config = dict(
    n_layer=13,
    d_model=640,
    n_head=10,
    n_kv_head=10,
    head_dim=64,
    d_mlp=2560,
    vocab_size=21941,
    activation='gelu',
    norm='layernorm',
    norm_place='pre',
    norm_eps=1e-06,
    positions='learned',
    qk_norm=True,
    attn_scale=0.125,
    bias='none',
    tie_embeddings=True,
    parallel_block=False,
    init='normal',
    init_std_qkv=0.0139,
    init_std_o=0.0,
    init_std_up=0.0139,
    init_std_down=0.0,
    optimizer='soap_variant',
    lr=0.00541,
    beta1=0.95,
    beta2=0.99,
    weight_decay=0.051,
    lr_head=0.00539,
    warmup_steps=78,
    schedule='wsd',
    decay_fraction=0.646,
    decay_shape='linear',
    final_lr_fraction=0.0,
    batch_tokens=[131072, 262144, 393216],
    seq_len=1024,
    doc_mask=True,
    train_tokens=623900000,
    steps=2667,
    dataset='wikipedia_en',
)
Each number is 200 + 30 x the weight over its row's rms, rounded and kept within 0 to 999. Layers, rows and columns count from 0. The size before them is the row's rms in percent of the matrix's.

# layer 8 MLP up, 2560x640, rms 0.179, rows 2495-2522, columns 128-255
099,228,167,196,211,243,207,211,193,187,219,173,180,222,129,186,146,177,183,203,169,221,175,120,200,190,177,197,218,286,153,247,205,169,161,199,248,222,177,200,220,172,223,224,216,135,208,148,227,251,211,216,196,167,215,249,198,214,206,209,204,266,240,209,264,193,222,201,183,200,211,238,199,166,194,216,178,209,212,197,195,246,181,200,159,216,214,191,171,170,172,203,225,225,216,193,232,199,196,264,182,162,176,221,200,203,159,247,187,146,160,215,244,206,233,228,210,237,202,193,240,192,215,206,181,170,196,175,251
087,222,214,227,216,238,156,161,166,185,203,215,210,162,241,196,222,187,188,201,241,180,173,182,150,200,184,229,160,172,158,202,210,180,200,201,201,229,259,179,226,187,145,183,211,167,186,219,152,212,207,217,191,241,188,206,196,188,278,216,218,175,205,224,156,145,263,184,212,202,235,131,195,185,174,214,233,194,303,178,156,147,184,275,201,190,161,167,218,227,205,202,175,221,211,215,243,188,211,180,228,155,214,161,140,174,208,248,231,156,227,189,199,166,248,208,220,160,177,198,179,139,180,201,242,203,180,216,165
102,197,166,177,240,243,222,201,235,190,228,163,190,124,184,196,212,189,207,175,235,239,230,155,151,130,187,251,199,225,221,179,249,239,212,199,215,228,205,230,164,213,194,172,237,203,158,177,214,219,195,158,206,171,163,214,219,175,179,223,168,210,191,228,185,234,163,187,216,215,200,144,150,206,213,198,178,258,130,205,160,180,201,214,221,197,216,169,170,243,273,245,181,181,200,206,206,149,206,228,191,157,186,199,198,156,192,193,241,211,240,217,202,180,166,235,176,193,200,137,236,189,152,204,181,166,205,228,215
108,186,216,244,220,204,144,208,194,181,189,236,259,213,196,154,175,170,155,160,213,184,237,185,139,239,226,199,116,269,236,179,236,224,254,207,191,255,205,212,188,175,192,202,217,185,171,157,168,211,200,231,227,204,182,185,179,206,237,211,226,156,203,179,238,246,167,166,206,211,201,163,216,193,202,151,180,181,189,184,213,177,163,174,227,232,224,195,212,228,181,174,179,247,257,197,194,222,232,210,238,230,175,205,222,217,224,239,189,180,217,215,202,185,167,182,181,178,232,172,188,201,227,228,160,174,181,175,235
102,201,247,236,177,237,135,167,250,251,209,238,198,230,199,217,190,197,209,212,217,205,184,196,229,217,174,209,221,184,197,154,241,156,201,216,191,155,161,140,240,168,211,155,181,195,195,169,205,243,233,206,153,259,181,195,197,184,172,148,242,185,198,194,164,230,243,283,214,184,182,203,199,229,194,192,160,205,172,180,220,277,166,234,211,224,236,208,171,198,189,193,215,214,234,174,181,207,154,180,221,184,168,207,216,196,195,183,207,218,207,156,191,249,165,208,212,238,162,218,225,215,198,194,227,195,212,216,231
100,234,149,182,251,185,141,199,205,237,203,193,186,196,168,190,255,176,232,182,195,208,236,195,152,229,204,208,207,146,210,223,244,196,193,225,190,150,212,243,175,235,168,218,150,223,262,214,170,159,159,176,199,244,256,196,199,225,223,210,175,190,169,197,222,220,233,242,239,223,180,265,234,205,191,223,206,222,207,211,207,195,205,218,152,151,154,192,189,247,182,160,183,190,204,130,141,215,190,230,185,185,159,201,169,159,222,253,145,229,136,238,247,156,202,154,195,212,161,204,162,245,227,210,118,230,225,190,185
100,176,219,249,183,252,206,195,179,297,224,176,206,194,184,221,192,205,224,225,231,161,211,199,233,171,189,167,244,200,215,210,196,218,178,228,203,242,120,180,221,194,172,170,154,233,211,170,201,207,226,134,143,149,161,194,233,232,191,227,229,232,178,231,164,231,156,185,169,197,130,172,203,165,183,208,228,236,191,228,191,166,225,180,157,204,233,221,165,203,169,161,173,148,170,154,218,171,175,246,223,154,159,172,198,214,224,180,221,205,179,239,223,198,176,232,171,199,164,155,148,183,165,216,188,227,185,198,229
096,207,178,202,166,218,201,211,181,196,215,239,219,197,179,196,155,166,223,160,212,219,188,177,189,204,197,224,210,192,160,212,158,139,189,200,221,204,222,148,268,211,214,172,169,174,137,218,243,222,213,217,192,239,257,194,212,178,170,170,178,203,153,244,160,255,203,253,183,153,191,199,192,184,154,183,195,191,178,157,196,229,117,188,221,184,250,239,178,231,190,235,191,203,245,217,179,187,216,173,183,163,172,138,230,209,167,171,217,169,215,163,212,183,204,220,173,207,202,234,280,225,215,173,196,183,171,195,196
092,272,198,168,246,187,194,225,181,157,147,186,203,172,169,207,214,246,191,209,197,194,202,235,185,197,228,191,190,249,244,208,254,129,259,210,194,224,193,205,187,167,212,215,201,213,209,230,219,208,151,199,192,212,199,233,237,234,210,225,191,210,195,227,217,250,222,183,180,224,183,182,244,227,177,253,178,232,215,202,176,163,219,224,223,179,246,204,181,219,184,248,142,232,190,270,228,194,226,149,154,260,153,183,154,232,218,179,211,207,236,220,242,226,157,235,228,195,197,222,231,142,155,183,204,193,210,218,195
113,216,161,219,172,236,179,172,202,205,228,189,147,217,166,220,183,206,203,249,195,214,223,198,240,219,184,240,162,193,169,215,189,217,171,275,198,218,191,191,216,186,246,167,213,194,278,177,189,235,179,199,217,201,232,220,193,251,173,183,185,234,184,197,234,227,290,197,201,278,231,195,196,225,171,171,263,205,186,170,221,194,191,181,192,212,189,214,183,249,233,224,183,203,216,178,213,180,241,221,161,221,201,157,213,204,136,211,185,242,151,172,183,184,197,186,166,178,152,187,210,165,181,247,178,230,196,176,192
092,207,217,201,159,206,144,186,209,159,171,153,163,181,186,222,202,161,179,243,189,195,192,211,155,165,214,231,166,219,209,226,241,114,240,232,175,212,218,220,188,214,202,169,165,240,212,179,140,229,193,166,139,198,255,221,176,165,192,248,236,230,165,213,184,190,263,188,226,195,199,150,212,197,187,203,254,200,200,207,201,189,191,214,157,243,211,243,228,204,222,193,246,193,227,174,196,259,174,117,181,265,222,273,166,237,187,190,248,179,225,232,155,194,229,159,168,217,148,193,222,183,136,224,182,207,174,210,214
094,176,188,218,216,196,199,226,204,236,235,238,194,207,230,162,188,179,157,231,163,231,145,192,206,206,215,180,218,208,184,193,210,158,250,243,201,187,254,174,174,209,149,189,179,198,217,175,269,180,217,201,195,163,151,162,234,142,195,210,189,156,205,228,213,182,227,235,176,245,203,217,187,187,179,146,186,233,151,212,243,228,205,233,238,183,185,212,178,155,235,248,205,139,201,241,246,208,187,203,171,193,171,231,184,194,224,200,195,238,207,163,129,219,201,195,206,208,215,187,234,214,189,222,169,230,182,198,203
097,178,158,157,222,243,258,204,204,176,185,182,202,229,219,232,232,153,241,192,242,212,226,232,165,249,227,216,207,198,211,238,199,172,145,199,194,203,184,171,181,219,158,248,228,154,217,152,233,200,234,220,219,187,197,170,197,215,161,171,189,177,234,248,184,232,204,253,219,239,151,223,172,106,221,235,223,210,207,162,204,240,206,204,211,136,215,205,180,237,225,255,233,180,152,228,196,231,240,174,189,172,172,169,186,190,212,156,213,186,245,186,204,266,225,217,208,197,204,228,171,192,182,170,216,214,168,234,220
104,219,188,175,227,188,255,180,228,184,181,215,185,259,196,227,211,256,220,236,238,209,184,153,229,199,220,242,149,241,154,195,183,146,184,202,198,224,202,196,179,263,159,241,230,203,168,199,199,160,194,170,186,149,197,194,193,208,160,213,188,180,189,238,243,139,230,198,258,229,192,202,131,213,252,151,240,203,212,192,226,196,246,261,196,180,221,222,164,252,224,265,222,243,215,196,180,220,207,163,240,222,206,235,172,212,207,241,215,201,231,211,128,216,206,212,181,194,228,191,185,222,176,232,177,183,144,231,153
093,235,215,177,232,229,223,154,214,218,152,250,209,231,195,227,178,273,199,240,189,167,219,178,196,178,158,248,211,186,172,150,204,198,210,196,227,177,205,203,186,239,188,200,163,218,151,170,213,209,239,168,204,214,252,215,238,211,217,207,195,198,215,224,180,191,211,211,186,175,213,164,204,235,179,235,180,206,176,142,170,211,206,182,230,190,197,279,162,160,172,196,146,154,193,183,219,140,174,183,283,205,179,178,252,167,204,193,197,117,202,206,196,235,249,237,207,179,220,232,223,191,179,228,268,188,189,192,195
092,191,199,178,177,195,201,201,177,201,222,211,207,189,148,244,156,200,150,160,196,167,220,136,203,210,233,203,162,158,188,202,198,213,177,218,169,141,231,174,194,236,166,175,241,199,174,225,184,174,176,236,211,191,199,192,174,213,191,204,203,172,201,191,218,201,164,200,221,253,175,214,180,181,175,177,194,223,225,187,163,144,177,203,201,206,234,220,205,201,190,194,222,230,203,214,194,196,207,230,247,191,229,184,177,235,191,201,238,196,167,189,178,171,168,193,233,195,174,191,179,244,102,233,213,197,236,224,223
088,173,195,209,169,231,186,224,216,161,196,175,203,176,216,175,162,178,137,237,211,234,190,249,194,158,190,190,176,202,157,185,167,179,196,226,190,257,224,202,196,223,199,204,195,217,180,196,245,206,198,267,173,208,266,197,157,173,136,274,196,183,289,193,217,194,225,226,205,205,201,136,195,202,191,204,230,234,191,188,189,167,225,175,178,163,193,180,225,221,293,160,181,193,196,171,231,264,215,253,168,189,171,242,174,154,140,196,243,183,267,202,237,231,165,203,222,206,216,168,232,208,109,156,254,177,265,199,154
084,197,189,222,203,208,222,139,181,177,210,160,242,208,212,245,274,193,204,201,207,239,185,193,182,151,194,251,178,215,268,223,154,214,243,193,169,196,195,197,157,168,206,152,173,240,192,197,203,201,195,244,167,213,184,219,203,200,302,190,234,181,173,198,235,203,178,170,200,157,197,181,205,224,153,225,169,179,259,268,200,203,224,175,177,225,212,201,190,195,193,145,200,185,175,222,159,177,233,181,220,190,209,208,240,192,161,210,213,205,237,238,195,196,162,219,178,190,193,211,174,191,251,130,207,160,213,203,204
094,191,179,226,182,161,186,186,261,205,158,260,203,183,209,231,230,191,230,215,260,196,214,228,190,176,177,223,126,232,141,182,231,177,188,160,211,235,207,240,202,210,186,226,226,218,185,168,202,194,188,201,230,183,170,189,194,155,158,187,202,220,185,227,219,215,193,181,152,231,218,252,220,218,146,202,176,219,201,196,169,158,238,190,204,203,181,217,213,212,152,195,158,244,216,183,234,216,205,197,182,229,234,242,233,141,143,252,176,230,202,177,229,198,193,225,182,199,216,193,256,189,224,241,172,208,200,210,213
102,226,213,205,196,181,190,205,216,209,174,145,216,221,239,188,207,132,132,206,205,231,203,161,200,274,201,249,169,218,220,224,182,176,194,188,229,225,164,183,162,208,231,197,186,171,202,208,207,144,185,193,228,203,226,204,182,184,212,214,212,207,175,231,202,247,187,196,222,203,181,205,161,195,189,244,266,211,183,261,196,263,226,164,176,170,175,213,168,185,224,228,213,243,244,149,279,194,249,182,201,215,149,221,262,218,232,225,243,189,217,244,186,194,177,248,241,204,216,268,203,216,164,231,229,170,212,190,229
103,232,219,168,202,221,193,198,177,200,200,205,254,228,196,235,206,169,248,216,161,163,217,148,170,217,147,205,181,195,231,221,164,168,204,190,237,255,151,199,181,254,166,227,192,211,120,247,214,243,189,201,183,202,197,187,234,236,221,163,245,147,189,173,199,215,190,237,195,251,236,260,155,234,203,173,204,244,176,165,246,236,207,245,161,232,189,223,174,203,168,216,135,193,223,227,201,176,184,229,211,166,195,157,189,193,202,198,201,203,225,231,179,211,229,229,184,244,163,164,181,207,218,170,199,182,181,186,212
104,209,110,221,140,255,195,177,199,181,180,237,183,197,196,231,243,189,187,252,226,236,200,189,169,192,186,185,212,237,143,210,213,199,199,205,194,198,253,231,213,222,183,194,188,218,175,184,215,210,187,245,212,153,192,191,203,261,212,166,204,155,234,211,167,190,221,203,259,213,142,154,185,209,179,155,232,184,226,216,202,203,194,220,186,197,185,214,189,180,115,205,199,182,158,209,207,250,188,193,181,238,217,232,246,186,182,220,170,220,203,229,183,220,144,193,199,136,163,130,197,178,221,183,188,224,187,206,166
108,201,155,231,207,235,175,216,175,183,233,211,183,178,237,211,175,221,238,225,210,201,225,167,207,192,213,205,172,163,211,225,227,154,180,177,196,224,201,203,167,200,208,169,176,192,276,181,238,169,235,231,254,203,180,227,179,227,167,201,167,176,225,170,175,175,237,255,165,208,201,187,243,230,179,177,166,192,259,196,236,169,211,180,181,203,174,218,196,267,166,186,194,178,209,175,179,216,223,176,178,217,197,194,205,203,228,186,239,179,190,203,163,194,190,205,244,225,196,193,215,174,200,239,161,186,243,221,173
115,177,254,199,226,187,225,164,212,185,213,178,190,152,181,169,182,208,135,188,203,255,176,216,184,165,150,154,193,187,180,208,228,189,261,222,217,195,212,231,184,229,259,207,193,115,205,173,167,196,166,222,224,210,143,241,218,163,195,209,171,163,216,121,183,228,186,183,244,209,172,194,206,242,198,225,149,192,196,200,215,136,185,242,208,205,186,179,272,167,247,217,279,246,162,181,180,258,176,233,161,227,204,226,189,191,176,179,225,214,233,215,185,165,215,232,234,219,226,179,144,184,161,180,199,210,203,261,181
094,250,215,189,224,225,171,216,184,206,187,219,205,161,206,175,228,198,214,220,150,205,154,176,210,162,189,189,183,194,166,207,218,241,192,227,187,155,268,158,209,115,209,234,184,196,205,183,216,220,179,177,200,145,222,215,194,216,191,169,222,195,188,183,212,214,262,213,216,189,190,202,149,260,225,210,161,180,193,207,207,182,191,210,240,226,217,201,163,229,181,173,207,122,164,236,211,199,218,191,216,249,205,205,178,228,227,208,216,165,253,156,241,212,189,210,141,158,159,231,207,165,219,252,150,176,201,186,209
094,154,173,197,216,235,180,229,203,164,188,229,227,212,185,171,253,174,227,188,225,203,213,258,212,219,209,228,159,172,220,212,194,142,123,154,207,238,191,228,222,196,184,154,262,217,216,165,119,232,237,201,205,228,168,221,176,196,245,191,178,234,213,212,230,190,205,227,214,195,182,216,220,278,223,223,232,208,186,241,139,187,181,199,216,225,207,169,273,210,197,149,163,204,115,193,171,240,237,234,165,160,210,208,179,216,220,187,183,187,173,281,216,195,215,170,191,174,190,223,193,194,228,198,185,260,125,196,242
111,154,201,188,201,190,219,162,193,209,235,173,192,200,185,174,189,205,201,242,233,152,201,136,159,123,137,174,195,230,175,172,134,217,149,150,224,174,149,200,181,194,182,210,209,167,253,240,235,244,185,226,195,200,241,164,199,233,233,219,200,206,173,182,237,194,256,212,190,220,214,178,242,206,143,210,158,147,234,168,204,189,193,178,208,190,151,168,248,200,178,222,168,179,215,161,160,203,219,193,180,155,170,186,201,218,211,196,157,179,237,196,213,178,216,274,202,247,216,218,191,191,194,202,185,242,216,244,197
102,183,229,188,218,189,225,187,192,225,235,164,181,200,164,198,174,195,209,206,196,263,222,235,235,265,230,208,185,182,144,181,188,165,250,225,174,207,234,257,175,245,217,220,233,176,169,231,151,216,207,225,204,191,177,214,153,224,159,200,169,214,238,224,175,198,235,176,213,239,154,194,172,154,224,165,199,192,164,194,178,147,253,212,177,273,225,208,176,243,238,170,216,207,190,176,198,168,207,208,231,171,232,211,206,270,230,200,184,174,214,208,239,189,204,206,137,153,132,206,222,189,137,234,166,213,260,202,151
# layer 8 MLP down (transposed), 2560x640, rms 0.181, rows 2495-2521, columns 128-255
097,187,198,241,214,263,200,182,204,220,155,206,217,175,219,204,195,214,222,180,184,266,236,185,138,221,205,178,182,236,193,203,254,219,247,184,222,221,204,214,226,188,225,274,243,248,169,140,213,186,177,167,229,172,241,169,222,241,228,193,215,237,210,182,184,202,194,232,200,195,171,177,251,223,185,207,166,175,190,186,232,215,172,253,259,254,170,195,165,163,221,219,204,192,194,159,200,187,167,203,183,198,209,252,194,161,189,200,187,190,287,202,179,145,197,122,181,188,169,158,195,174,192,205,224,165,207,219,228
087,218,155,148,183,170,222,210,221,184,200,213,204,208,201,186,196,240,223,156,164,193,209,188,215,242,210,156,243,221,158,260,231,212,234,157,189,215,170,178,222,222,211,170,195,206,223,157,176,216,200,195,218,201,248,196,188,185,263,175,184,163,198,238,274,193,213,234,225,172,221,213,211,169,212,183,183,163,192,185,239,185,205,206,279,282,204,240,154,225,183,176,201,205,166,153,165,200,216,177,207,150,159,156,181,163,207,208,192,220,176,229,230,225,181,203,187,180,174,201,188,218,180,153,204,185,208,177,230
106,189,209,239,208,206,168,185,181,236,207,180,166,132,179,219,188,195,194,207,243,202,217,227,164,248,204,214,221,230,180,186,222,227,180,198,163,195,229,168,207,178,199,186,189,203,195,183,187,172,235,133,236,188,214,172,178,214,279,189,222,216,181,226,185,172,151,170,150,123,213,205,178,162,240,223,167,179,181,174,226,167,188,219,199,192,201,196,254,179,225,168,232,228,192,144,229,196,212,228,170,228,154,162,176,206,168,227,242,243,213,249,216,163,230,168,106,156,171,204,202,177,237,181,191,162,228,236,223
098,233,240,141,223,180,208,201,202,181,209,215,255,193,189,192,199,232,197,227,234,214,215,188,221,191,177,181,222,240,195,217,174,230,192,262,197,226,202,183,212,101,173,201,182,186,195,232,161,245,186,230,204,182,227,148,235,199,195,198,188,216,246,191,245,197,155,242,174,195,226,206,213,176,208,300,224,184,212,197,210,217,198,177,190,204,203,220,209,225,206,155,160,218,166,161,231,223,158,192,214,161,164,165,253,225,188,127,189,192,182,137,231,201,248,180,145,182,232,124,238,256,221,242,223,186,243,196,204
106,202,217,229,208,207,204,215,241,152,231,227,179,234,255,186,174,143,158,157,193,231,216,199,235,165,185,164,188,159,233,136,242,208,156,220,150,196,202,195,221,219,244,252,246,164,145,189,242,198,207,143,225,221,170,178,175,188,161,270,188,172,169,191,185,221,187,194,183,205,246,167,137,175,238,215,180,176,147,209,251,220,166,178,206,150,142,221,220,249,148,260,224,172,201,216,204,168,190,155,186,217,211,219,204,166,201,132,212,242,222,227,164,197,144,139,195,200,141,175,227,253,175,227,175,234,198,184,195
099,179,218,183,195,193,203,173,201,164,191,220,261,193,205,175,194,176,220,224,223,180,191,174,194,223,135,212,211,207,157,169,203,199,238,185,163,213,236,220,170,141,197,207,243,153,178,171,169,173,203,176,156,205,182,232,213,263,187,212,227,201,151,241,230,265,198,225,227,190,147,283,152,183,157,192,249,190,133,230,250,162,234,174,177,211,170,182,195,199,258,198,227,170,167,206,164,231,186,175,170,173,190,214,201,149,179,218,200,196,168,181,150,263,191,187,202,148,152,251,212,210,226,161,198,185,251,184,214
109,188,161,178,210,214,200,180,176,189,266,215,177,222,199,233,145,192,209,220,201,156,192,157,224,192,256,230,243,186,268,177,219,142,152,216,198,189,191,220,190,187,184,259,190,253,192,235,177,176,177,214,207,163,179,197,226,197,168,212,140,204,181,218,221,160,216,210,235,274,242,202,185,167,190,246,162,261,178,185,131,203,178,219,129,190,219,200,231,204,206,240,226,244,143,190,190,149,256,234,211,150,241,239,251,172,183,215,151,220,222,240,229,189,193,210,199,199,219,223,153,201,136,208,161,214,197,241,235
099,117,173,193,226,180,210,200,195,225,213,150,157,192,200,223,269,116,207,256,193,247,176,208,184,207,207,155,214,196,193,217,197,242,213,156,196,227,160,173,252,184,184,250,199,194,200,185,222,241,231,199,181,201,167,211,195,230,251,208,218,211,219,250,197,169,216,223,145,208,214,113,159,214,165,124,195,168,258,212,193,195,201,169,175,226,200,141,231,232,231,172,196,194,196,187,244,224,230,215,199,222,172,226,181,219,200,136,183,227,223,185,207,142,194,241,224,98,141,179,191,208,221,198,134,173,230,215,146
099,221,239,196,157,206,179,235,178,194,152,139,227,221,211,238,198,208,148,220,173,197,168,179,213,182,176,204,247,239,164,148,204,218,221,210,213,210,201,208,187,197,209,220,218,180,202,189,212,224,208,205,194,157,192,167,221,175,205,185,123,207,203,214,300,165,238,225,204,306,194,208,230,207,199,142,176,186,170,209,192,191,236,171,206,168,167,226,205,223,231,132,201,208,178,216,211,201,227,123,198,222,187,185,186,189,208,237,175,210,144,223,175,179,282,128,174,191,187,160,206,212,181,191,196,241,237,147,192
098,155,200,204,202,160,172,154,183,179,171,143,182,260,215,168,120,203,185,200,261,173,153,248,163,250,189,195,207,191,202,167,286,164,172,198,182,210,220,182,208,278,265,197,213,171,190,203,216,196,245,245,247,235,224,170,178,198,208,189,193,221,197,162,140,214,233,169,211,160,218,211,180,187,213,123,212,232,189,222,195,157,218,145,215,197,191,228,229,224,191,179,195,225,152,221,158,158,195,163,182,200,222,236,188,239,163,248,224,169,206,186,197,154,140,221,221,289,234,218,198,189,222,193,174,205,166,167,224
093,192,147,190,187,202,201,232,228,198,204,183,223,216,220,189,194,185,180,182,170,218,181,197,193,234,194,216,207,135,200,184,216,200,200,177,192,205,273,227,145,175,203,186,173,90,160,154,170,188,203,241,244,206,212,214,179,212,175,198,231,201,154,252,192,215,226,205,147,194,164,217,246,110,192,206,191,150,199,202,234,200,229,215,184,227,181,185,233,215,201,204,159,199,213,189,192,201,235,242,187,198,223,200,227,131,248,159,197,259,163,230,197,152,173,238,228,164,225,240,168,237,192,158,278,187,160,171,203
097,174,211,204,194,182,162,246,229,245,207,226,208,211,167,209,251,143,162,197,224,186,196,208,194,187,162,194,143,204,219,184,206,210,250,171,238,217,153,224,194,196,190,188,162,216,216,185,220,206,159,195,178,249,187,202,330,187,218,239,172,165,209,182,195,177,169,198,197,170,196,241,215,230,184,190,153,154,221,189,201,165,193,173,197,193,199,274,245,220,179,155,146,206,196,199,174,178,244,238,169,209,272,173,246,245,192,189,186,202,162,210,212,138,173,153,191,219,169,167,246,183,200,188,207,167,198,208,234
097,189,187,163,150,195,200,188,163,174,172,231,169,177,146,187,204,187,167,204,193,202,210,226,212,161,170,188,223,252,187,209,132,188,217,192,194,229,160,224,179,253,122,235,168,218,268,182,227,226,165,178,235,217,197,190,196,168,161,216,144,194,181,205,235,257,220,186,169,185,141,190,197,161,184,166,182,186,214,198,164,225,189,140,213,186,176,226,171,242,131,172,246,196,176,176,225,203,201,188,195,173,209,183,238,203,225,252,205,203,220,174,162,228,181,200,204,245,157,181,181,142,171,166,238,170,193,210,238
106,184,256,122,172,145,233,208,225,213,190,215,211,211,181,166,233,151,235,176,205,209,215,167,199,203,164,171,191,217,189,139,211,176,215,172,192,277,188,175,211,259,192,224,180,172,222,194,213,193,210,255,186,175,320,167,207,197,208,199,209,153,169,145,186,173,186,219,187,147,223,177,190,177,143,198,223,217,195,188,202,169,185,170,174,177,175,156,206,241,198,225,207,216,208,170,218,197,215,140,250,190,183,209,188,187,221,197,219,179,237,207,216,168,215,177,261,174,203,185,137,151,188,172,233,216,188,165,236
103,192,200,213,155,214,184,198,204,208,167,213,169,200,154,149,240,187,226,157,115,186,224,180,232,203,233,222,230,210,159,229,173,199,212,180,233,226,229,188,219,197,191,223,205,224,184,203,228,254,240,162,192,188,232,216,152,146,179,241,199,190,242,195,177,202,167,186,211,206,189,218,214,210,227,221,266,181,190,202,202,180,186,154,187,204,171,188,202,218,233,203,175,173,213,191,190,227,250,218,180,161,189,205,186,258,178,199,199,188,202,181,174,192,186,262,212,194,179,200,127,215,185,217,154,157,238,146,209
096,179,184,205,220,210,239,192,216,217,239,203,174,188,188,205,166,217,217,232,186,237,182,236,188,218,249,194,200,213,204,223,226,209,221,166,254,181,227,200,166,265,180,235,237,162,154,254,186,188,248,166,209,177,249,189,249,233,229,183,271,166,261,187,233,182,190,184,185,193,241,183,209,198,202,208,146,203,209,136,218,224,195,184,212,195,136,204,191,239,183,171,205,235,166,202,195,214,177,231,168,136,179,241,243,187,173,182,154,193,193,180,196,209,253,231,227,219,266,169,197,202,175,241,156,189,192,152,217
099,194,223,235,190,219,186,186,233,192,217,209,231,200,212,240,172,148,180,167,216,166,156,136,216,195,259,214,247,184,219,158,180,204,164,202,222,150,188,188,157,235,225,190,199,184,158,234,190,131,218,194,195,187,166,187,215,194,176,202,202,175,218,116,178,192,181,206,189,177,196,171,174,215,183,164,211,166,208,194,168,229,226,226,190,231,215,215,221,197,183,185,157,163,180,214,170,185,196,219,187,200,221,181,204,168,241,198,194,196,174,221,181,125,216,184,239,219,195,215,168,210,170,262,188,189,233,215,162
092,150,161,155,185,246,189,159,160,255,192,162,195,143,175,189,205,212,166,220,224,207,194,208,249,161,167,214,184,189,224,177,202,173,177,225,198,165,186,247,214,164,162,243,221,222,228,242,259,224,204,206,180,213,245,209,204,222,228,206,143,250,228,216,208,194,241,184,202,199,209,234,163,170,195,158,203,278,146,233,189,205,253,229,188,223,147,179,193,234,184,214,169,184,177,209,195,197,222,198,181,220,199,177,239,202,249,222,157,191,222,186,269,217,219,203,223,216,175,175,164,216,210,193,206,169,137,201,195
098,208,167,127,233,238,195,140,194,180,165,169,250,180,190,232,185,216,142,193,271,193,132,166,169,248,174,232,187,219,245,184,216,194,222,154,168,177,179,208,239,194,210,192,226,122,166,150,167,163,142,194,208,213,152,203,162,217,201,194,157,178,225,182,147,150,185,183,228,218,227,185,184,175,211,190,180,188,177,272,159,190,192,199,218,227,187,196,168,173,215,183,192,194,159,192,179,192,186,178,244,190,176,238,175,218,188,192,205,219,219,226,194,208,236,198,222,203,276,208,173,160,199,202,191,211,195,254,221
100,191,232,231,206,200,211,115,180,180,258,222,193,179,199,186,199,190,193,150,253,262,216,235,184,150,175,227,161,185,179,176,157,153,224,205,183,204,218,178,205,218,216,205,182,212,188,172,231,178,222,212,214,189,190,224,213,174,236,180,255,205,179,192,220,220,166,200,226,201,226,241,193,173,219,171,192,149,234,143,205,221,210,217,191,198,231,200,205,215,200,212,223,168,237,170,201,200,166,214,242,174,202,209,212,229,176,128,222,198,199,196,238,223,296,194,202,148,185,199,217,185,180,169,192,203,216,196,145
103,216,191,228,162,162,195,148,162,213,188,124,259,171,230,228,239,175,187,234,181,171,196,232,205,196,198,168,214,179,238,196,152,246,134,179,177,186,198,173,154,196,223,199,193,172,205,168,221,195,242,171,195,193,252,145,177,194,188,179,232,188,231,182,144,221,163,177,219,247,174,199,226,198,179,153,190,209,164,197,221,194,169,210,208,223,205,217,201,200,251,201,221,213,206,177,195,186,207,234,208,296,171,221,220,186,213,179,192,203,205,189,222,164,157,183,188,192,257,190,210,194,206,225,217,236,210,232,197
097,197,227,195,242,185,229,237,231,219,281,199,223,184,169,186,259,189,234,209,244,184,189,143,211,217,184,270,212,172,184,194,192,239,171,173,187,186,202,188,198,210,216,229,198,228,232,228,234,227,193,172,192,207,193,179,257,227,264,178,159,249,239,184,180,235,228,212,161,193,238,204,173,175,188,226,197,243,209,193,201,175,174,222,215,138,156,204,200,257,199,244,225,212,217,146,257,247,245,222,202,194,204,189,140,208,151,214,190,202,228,177,169,191,190,243,208,159,228,194,232,182,221,222,230,143,202,177,168
102,227,221,277,211,214,194,143,155,222,216,168,219,227,208,167,200,256,173,158,259,174,183,228,178,176,155,235,136,228,216,184,173,206,217,219,183,219,231,225,214,194,171,190,211,202,219,220,202,153,214,129,262,184,152,190,229,216,182,227,195,146,255,178,158,264,198,190,208,212,192,195,198,230,201,145,224,179,173,195,151,162,185,187,202,229,185,191,195,216,211,173,230,201,237,159,189,205,237,225,194,175,216,198,224,163,233,203,187,187,185,227,191,179,193,188,236,234,242,198,264,224,193,206,172,178,235,203,201
094,251,183,184,159,233,201,233,177,187,142,251,202,195,198,248,183,201,189,184,217,185,227,231,209,173,149,176,253,173,192,202,194,189,210,217,217,189,168,180,222,176,246,217,248,271,184,189,225,212,198,207,206,177,232,226,201,246,219,177,237,181,205,183,170,198,202,188,160,175,198,165,177,214,207,232,228,215,137,239,202,122,162,214,210,179,170,234,168,164,215,164,212,189,165,169,202,181,241,236,193,161,202,269,161,210,163,147,247,226,257,194,166,190,256,253,231,232,188,226,121,215,195,157,231,125,209,209,205
098,209,200,195,153,191,190,186,246,220,160,226,178,164,203,187,174,230,215,151,185,209,200,263,219,173,190,210,213,228,189,129,198,198,224,273,205,188,247,224,185,211,224,193,168,191,239,197,201,210,185,198,124,171,150,194,228,161,212,198,202,190,200,173,144,256,181,201,168,164,207,226,233,171,182,201,144,222,174,194,225,208,157,160,235,268,188,211,202,178,149,161,225,218,168,241,175,202,147,180,158,167,196,197,180,192,200,196,224,202,197,236,180,198,201,184,210,192,168,137,167,180,225,208,191,200,179,202,179
098,234,164,217,235,151,181,159,171,203,171,202,194,228,234,162,170,109,201,164,221,237,208,264,233,184,171,183,238,180,174,115,179,196,221,194,196,271,183,205,152,211,170,206,180,233,247,203,209,126,183,131,193,225,208,211,180,198,226,198,183,242,212,181,184,161,254,239,158,226,221,183,173,205,204,195,168,212,215,205,220,206,203,232,209,232,142,232,249,177,223,200,184,155,186,216,223,203,211,163,193,143,182,188,171,206,197,221,213,280,128,192,230,211,202,99,213,205,235,184,174,231,167,182,198,213,235,237,195
100,215,186,223,147,222,192,245,185,136,224,218,244,162,158,176,166,237,163,170,189,227,216,241,198,279,217,210,270,210,155,284,216,172,214,166,168,174,219,219,196,242,222,174,215,166,208,187,171,207,192,132,221,196,177,219,215,218,247,170,255,154,177,193,227,153,183,205,212,224,189,258,177,235,234,192,228,216,129,212,225,169,134,200,217,172,174,169,228,203,161,210,192,241,161,226,171,192,242,159,223,197,279,175,188,250,186,188,210,224,176,193,184,198,167,187,164,184,178,165,137,210,174,174,251,158,206,174,200